config.toml
n_layer = 9
d_model = 224
n_head = 4
n_kv_head = 4
head_dim = 64
d_mlp = 896
vocab_size = 8192
activation = "relu"
norm = "layernorm"
norm_place = "pre"
norm_eps = 1e-06
positions = "learned+rope"
rope_base = 10000.0
rope_fraction = 1.0
qk_norm = false
attn_scale = 0.125
bias = "none"
tie_embeddings = false
parallel_block = false
init = "uniform"
init_std_qkv = 0.0389
init_std_o = 0.00858
init_std_up = 0.0389
init_std_down = 0.00458
optimizer = "adamw"
lr = 0.00114
beta1 = 0.95
beta2 = 0.99
weight_decay = 0.073
lr_head = 0.00545
grad_clip = 1.0
warmup_steps = 338
schedule = "wsd"
decay_fraction = 0.855
decay_shape = "linear"
final_lr_fraction = 0.02
batch_tokens = [8192, 16384, 24576]
seq_len = 1024
doc_mask = false
z_loss = 0.0001
train_tokens = 140000000
steps = 8856
dataset = "wikipedia_en"
Each number is 128 + 32 x the weight over the matrix's rms, rounded and kept within 0 to 255. Layers, rows and columns count from 0.

# layer 6 MLP down (transposed), 896x224, rms 0.0788, rows 278-305, columns 168-223
[[151 147 133  75 165 114 129 112 119 142 123 116 148 102 100 150 136 141 139 142  92 150 128 101 159 177 152 125 170 151  97 157 112 124 108 123 154  95 119 166 129 117 140 159 121 161 153 104 187 129  91  88  89 130  74 142]
 [139 115 168 129 161 134 130 108 149 111 125 112 161 125 110 132 173  88 173  95 100 153  98 126 145 116 116  81 164 113  91  84 166 110 186  54 176 106 120 104  40  77  96 136 121 139 155 112 163 112 154 151 123 130 136 131]
 [110 152 177 132 137 130 196  61 120 155  71 127 123 143 117  98 132 133 113 148 204 148 118 141  84  57  62  76  79 150 173 162  95 209  79  81  73  95 171 142 140  89  64 145 124 121 137  94  84  70  19 122 149 124 145 159]
 [132 158 112 173 109 108 110 139 161 138  66 164 142 102 104 139 147 113 160 138  96 194  92 168  99 173 191 160 146  95 159 126 141 151 116 105 179 116 105 150 199 142 154 155 153 113 178 155 144 166 172 126 108 209 106 150]
 [130 139  94  84  62  82 119 172 115 139 163 103 126 153 161 186  87 170 105 168 168 159 128 122 156 168 156 172 130 110 117 176  98 136 117 160 137 116 103 138 172 148 191  66 134 136 107 156 130 129 145 190 138 113  90 150]
 [ 90 125 146 172 151 139 110  93 103 134 119 164 102 110 143  71 124 128 115  98 105  69 100 150 158 135 129 183 196 109  99 174  84 147 149 100 146 129 151 114 120  92 160 147 132 154 119  72 102 132 131  96 139 124 149 153]
 [112 157  95  99 151 116 143  97 184 128 120 112  84  36  90 117 103 110 145 107 144 124 143 152 157  64 149  90 110 103 139  98 115  47  98 168 136 162 136 102  83  63 117 123 170 145 147 138 104  93 117 134 178 182 136  97]
 [123 129 126  93 132 105 121  95 111 176 110 133 127 130 176 129 112 151 154 119 159 166 141 136 172 129 140 119 128  85 143 170 110 128 143 128 136 166 107 133 115  69 150 145 109 166 113  95 165 135  76 140 159 136 125 145]
 [147 166  63  69  99 116 146 160 182  84 106 107 126 158 191 130 134 131 143 127 119  86 150  81 190 148 130 103 125 183 104 165  63 102 119  95 106 135 152 199 133  96  76 187 105 138 113 140 104 130  63 113 139 152 194 128]
 [133 157 135 172  98 201  96 113 132 142 160 130 131  90 171  37 160 149 113 167 162 108 110  99 143 146 181 104 158 143 129 219  56 181 127 185 107 189 141 208 170 129 125 155 130 169 158 113  76  76 175 112 105  96 100  95]
 [140 190 124 122 151 138  85 161  76 184 117 132 139 115 143 169  60 157 107 109 111 175 156 147 109 158 113 176 120 122 101  84 118  80 113 140 109 115  93 164 155 148  85  95  71 163 147 203  76 121 137 152 171 108 169 202]
 [145 134 125 156  93 170  83 155 118 150  97 141 141 115 127 137 125  85 102 195 185 140 105 112 115 105 112 104  91 140 207 127 112 132 147 148 101  71 153 149  88 132 183  92  86 147 125 130 149 117  74 106 139 119 127 156]
 [112 121 104 141 136 113  97 121 149 123 154 154 120 124 138 137 111 118 160 128 126 141 130 119 148 115 143 120 134 114 123 150 135 110 128 160 150 179 124 153 136 125 138 130 122 148 148 107 161  99 129 144 167 132 119 155]
 [224 105 107  82 113 134  95 126 157  69 139 130 140 159 155 101  89  86 163 154 107 126 115  99 138 107 139 198 116 107 124 108  93 163 180 137 127 181 118 129 186 171 141 105 144  85 120  72  86 143 137  71 124 152 111  86]
 [111  97 103  91 107  61  97 163 104 156 134 159 129 125 135 154  68 155 172 119 207 126 161 156 102 169  59 148 113 162 146 115 113 124 123  66 145  99 150 116 173  92 183 108  93 106 172 154 146 151  81 126 164 120  84 151]
 [116 109 116 154 133  73 129 153 120 162  67 152 165 167 153  87 158  22 137  81 125  64 172 102 182 156 148 100 157 147 118 108  54 203 148  88 139 151 169 104 103 150 143 163 163 134 176 170 110  87  12 124 123 185 152 127]
 [148  75 113 177 135 127 118 108  95 145  91 143 108 128 126  86  94 103 176 182 141 136 151  89 168  98 170  61 139 157 117 183 142 114  91 124  87 125 141  67  95 151  98  97 126 136  67 138 137 114  79 145 165  91  81 135]
 [107 109 173  92 127 163 155 135  86 133 182 156 111 140 141 141 201  93 188 121  92 144 131 127 121 148 113 112  89  60 167 147 190 115 124 150 113 130 136 151 154  43 133 160  95 165  87 122  52 152  63 147  81  99 150 110]
 [ 90 118 151 164 135 131 136 164 115 107 131 138 139 126 163 123 103 169  97 122 120  93  97 124 158 148 155  95 146 156 124 118 113 146 119 149 124 167 136 127 118 126  98 154 138 147 150 106 145 150 121 150 145 118 132 110]
 [114 146 137 178 105  99  85 124  89 143 215 116 162 148 141 137 155  84 173  78 142  99 133 128 129 104 155 104  66 116  94 119 104  87 187 161 120  66 100 145 153 170  82 147 154 128 113 173 129 171 169 122 167 106 190 174]
 [145 151 137 105 115 143 152 130 138 164 139 144 129 150 147 100 148 157 171 122 140 114  97 143 200 123 115 124 138 132 138 135 147 121 102 148 109 191 142  92 124 135  95 162 145 185 142 104 118 104 124 131 103 125 113 140]
 [119 142 159 117 109 119 121 174 111 130 103 173 149 221 107 143 137 134  86 103 124 148 135 115 136 142 151 151 186 103 107 140  83 110 110 131 105 114 152 146 124 106 160 184 110  77 127 156 152 144 151 124 107 116 138 167]
 [103  91 118 156 114 124 179 157 141 136  57 114 131  92 100 149 139 165 153 118 107 104 118 149 142 112 120 119 120  87  98 106 166 176 103 141 105 125 139 128 109 176 127  94 123 166 123 144  80 149 189 129 115 130 166 105]
 [134 128  91 104 141 127 148 120 177 103 141  64 172  72 106  96 157 149 148 138 103 150 125 174 115 131 145 105  88 102 172 110 130 102 109 138 106 201 134 138  79  57 123 142 151 158 173 105 139 123 120 160 123 110 133 150]
 [114 126 194 148  94 155  31  95 125 172 162 115 118 143 166 118 128 121 179 174 154  93 107  95 165 123 171 201 143  91 119 125 122 192 140  65 202  74 137 114 137 119  97 120  25  96  45 160 187 107 214 194 196  74 182 152]
 [131 165 180 146 155 114 134 142 155 112 184 177  91 167 114 129 118 149  97 195 107 144 137 114 121 108 155 141 132 107 147 103 135  74 126  81 111 195 193 117 121 147 130 135 120 153  90  89  35 169 105 122 131 171  88  94]
 [166 114 120 121 179 126 152 119  99 150 139 101 148 123 111 149 108 128  99 111 126 200 123  84  93 221 113 109 140 130  59 154  96 167  90 153 106 161 108  68 121  58 165 166 128  99 210 143 142 107  54 126 135 192 192 133]
 [ 87 121 115 104 111  75 135 163 130 168  59 150 104 172 112 172 197 181 140  91 167 177 112  93 151 130 139 151 162 126  51 144 113 112 193 162 109 152 156 194 125 157  81 145  67 194 151 186 140  91  99  98  75 123 117 154]]
# layer 6 MLP up, 896x224, rms 0.0864, rows 279-306, columns 168-223
[[107  77 112 159  89 194 113  91  84 162  84 155 160 132 143 135 150 164 134 174 142 139 135  99  84 128 147  90 137 113  62 119 141 146 139 142  58 101 137 108 133 153 111 108 147  78 135  94 177  69 156  96 118  47 112 152]
 [ 73 120 204 171 180 155 160  36 134 148 132  74 106 119 125 154 125 119 140 161  66 214  60 169 101 108 128 181  93 171 102 148 143 100 111  88  74 143 105 161 153 104 113 167 131  95  99  88 159 121 156 116 154 154 157 105]
 [ 85 135 129 185 157 159 115 158 117 151  77 109  65 124 113 122 112 178 138  51 204 112 127  99 177 145 106 121  52 178 112  71 198 122 101 150 132 154  89  94 170 109 117 115 143 136 153 144 100 109 114 140  92 112 134 140]
 [104 102 136 159 131 189 166 137 139 154 122 178 103 172  64 175 156 120  97  91 104  84 109 138 141  98 115 113 118 162 103 162 100 134 147 118 139 178 138 173  85  88 133 154 114 153  54 129  78 113 143 146 151 130 134 143]
 [ 97  61 146  89 122  90 196 120 155 176 117 105  93 162 128 135 101 140  76  96 145 102 110  49 136 132 108 131 124  85 133  65 151 138 117  69  92 137 101 115 171 126 176  84 130 155 117 156  70 109 170 173 119  73 146 142]
 [101  63 150  98 126 129 137 165 136 128 162 190 150 159  86  65 173 190 130  59  88 120 144 125  66  50 129  92 128  99 120 138  97 106 106 147 139 127 148  95 172 120 127 130 182  72 155 157 168  91 122 133  83  84 108 158]
 [131 120 168 140  61 134 118 161 143 139  54 122  96 120  90 119 121 134 164 110 114  99 155 126  97  75 129  53 104 142 118 101 169 160 125  71 126 153 158 131 133 105 170  74 136 125 111 160 122  90 154  83  93  61  96 143]
 [ 65  33 105 122  82 162 199 109 150 111 140 101 158 101 135  95 176 139 135 136  95  99 145 167 119 118 117 121 143 123 110 130 145 118 155  69 198 153 123 150 150 147 130 176 119 179  92  90 117 165 107 104 156 145 117  99]
 [ 95 163 167  50 142 103 119 105 155 140 155  64 129 159 207 168  68 152  77 121 161 160 126  45  87 122 188 152 116  74 125  55 122 110 193 102 102 126 142 133 155  60 140  82 134 151  96  91  59 191 146 169 133 199 144 166]
 [122 103 202 117  85 146 120  94 160 144  78 171 113 167 136 157  87  56 148 194 118 129 140  74 111  78  98 134 103 152 131 126 106 113  70  88 107 156 154 107  92 105 124  99 139 119 100 117 154 130  84 126  64 117 110 146]
 [115 125  68  99 171 136 129  90  97 156 136 152 170 137 113 225  78 122  98  43 122 100 129  54 100 178 157 118 136 109  88 116 211 178 122 156 119 195 140  72 129 100 133 144 101 131 148  85 122 118 224  96 132 171 151 158]
 [136 120 118 130 128 161 157 134 122  91  72 138  87 138 134 125 172 139 107 147 120 133 180 106 112 140 141 130 149 157 120  77 122 164 167 132 150 147 131  79 130 137 152  90 136 132 135  98 120 149 154 138 109 109 156 127]
 [ 57 143 137 142 143  97 134 118 164 149  93 142 153 125 118 123  93 204  93 109 198 130 125  95 117  60 110  88  84  99 141 116 103 153 156 138  90 112 186 172 105 149  94 103 119 101  95  79  88 119 113 184 130 160 203 160]
 [134 135 124 197 110 135 137 104 102 154 148  99 145 121 140 155 127 180  89 100 126 142 117 133 108 115 185 174 123 166  83 118  90 179 142 161 131 191 127 149 165 111 157 133 103 104 101 167 117 160  88 203  77 131 104 116]
 [133 125 136 156 112 117 152  90 185 208 100 129  63 115 162 157 120 154 139 117 113 133 168 124  45 149 117 104 135 129 183 137 109 109  99 167 105 178 151 128 113 136 165  96 132  92  83 116 104 152 117 133 132 130 139 159]
 [128 145  82 109 123 190 157 106 115 166 105 214  90 176 129 131  85 148 127 156  64 113  75 150 134 149 126  85 151 157 154  59 167 191 146  80 134 126 108 102 132  84 107  75 108 109 106 106  98  96 207 124 121  87 193 163]
 [143 126 179 112  81 137 133 123  92 153 107 179 150 185 164  99 125 128 140 127 115 122 107 136 109  90  80 146  84 124  60  96 114  83 109 175 177 120 110 170 149 130  71 139 154 137 113 137 142 133 186 133 164 179 131 137]
 [117 124 103 148 119 118 165 155 159 128 100 149  97 130 103 161  78 155 150 113 179 172 151 161 120 123 117 192 133 104 119 109 164 159 127 142 119 163 111  76 127  73 139  95 172 143  83 135  87 112 134 187 162 104 135 145]
 [109 160 135  98 162  78 156 120 172 164  92 109 149 144 126  71  20  74 122  98 162 188 148  94  47 155  95 165 126  81 165 113 196 139 115  99 113 123 114 107 157  93 146 172  97 150  70 109 125 124 161 154 105 119 103 140]
 [130 116 157 106 153 162 181 143 117 117  29  77 112 139 120 134 134  98 137 144 143 125 148 136 124 126 141 111 176 198 156 111  92 152  41 149 159 123 139 132 122 107 168 157 104 101 103 142  91 158 143 157  91 127 125 128]
 [143 123 132 153 104 143 110 134 129 123 117  91 151 156 106 125  34 106 109 141 157 117 141 130  90 122  73 141 149 130 186 143 140 181 123 188 147 125 146 103 152 146 172 143 180 137 140 170 118 131 143 127 126 165  90 163]
 [143 102 119 101  78  90 161 112 138 147 115 124 119 116 111  81  99 145 199 112 127  84 182 113 101 101  41 212 172  99  95 177 138 125 105 119 107 236  63 103 145  84 124 139 178 137 136  92 183 129 135 127 123 160 111 107]
 [126 106 168 118 152  98  78 145 128 112 105 179 121 142  65 129 133 146 112 153 171 145 164  77 122  72 169 136 137 140  98 126 145 136 127 143 134 173 134 165 159 111 186 109 109 183 159 148 110  72 153  88  93  88 137 173]
 [ 95  98 125 107 152 167  83 181 141 156 168 126 108 113 169 147 102 139 112 181 116 135 104 107 116  63  96  50 154  99 122 119 159 155  86 151 139  79 121  41 144  93 132  86 143 129 109 139 135 128 110 155 118 104 101 144]
 [ 92 134 142 111  30 159 166 133 190 163 144 124 156 116 146 130 155  91 156 131  93 104 100 105  25  51 106 162 179 157 130 110 117 129 112 136  78 116 142 125 201 127 130 163  78 160 110 124  83 165 139  62 129 152 187 191]
 [121  52 100  71 108 108 141  76 162 158  60  82 146 129 144  88  69  97 177  78 139 185 119  99 186 139 111 140  90 156  73 121 140 237 196  97 152 116  96 155  75  92 200 130 152 123  96 155 150 105 116 122 141 119 107 120]
 [100 118  73  68 106 101 156 112 202 140 121  86 106 138 116 119 171  81 107  96 116 163 116 107 120 110 100 126 154 120 131  60 161 128 143 107 107 140  68 142 109 152 157  90 185 162  54 113 147 113 135 165 139  58 135  89]
 [ 78  96  88 128  90 143 128 120 150 203 109 128 161 112 127 124 108  82 146 138 108 168 157 108 185 117  92 125 117  88 119 205  90 158 165 102 111 129 157  80 111 141  51 188 133 116 169  90 154  60 167  66 152  66  85 178]]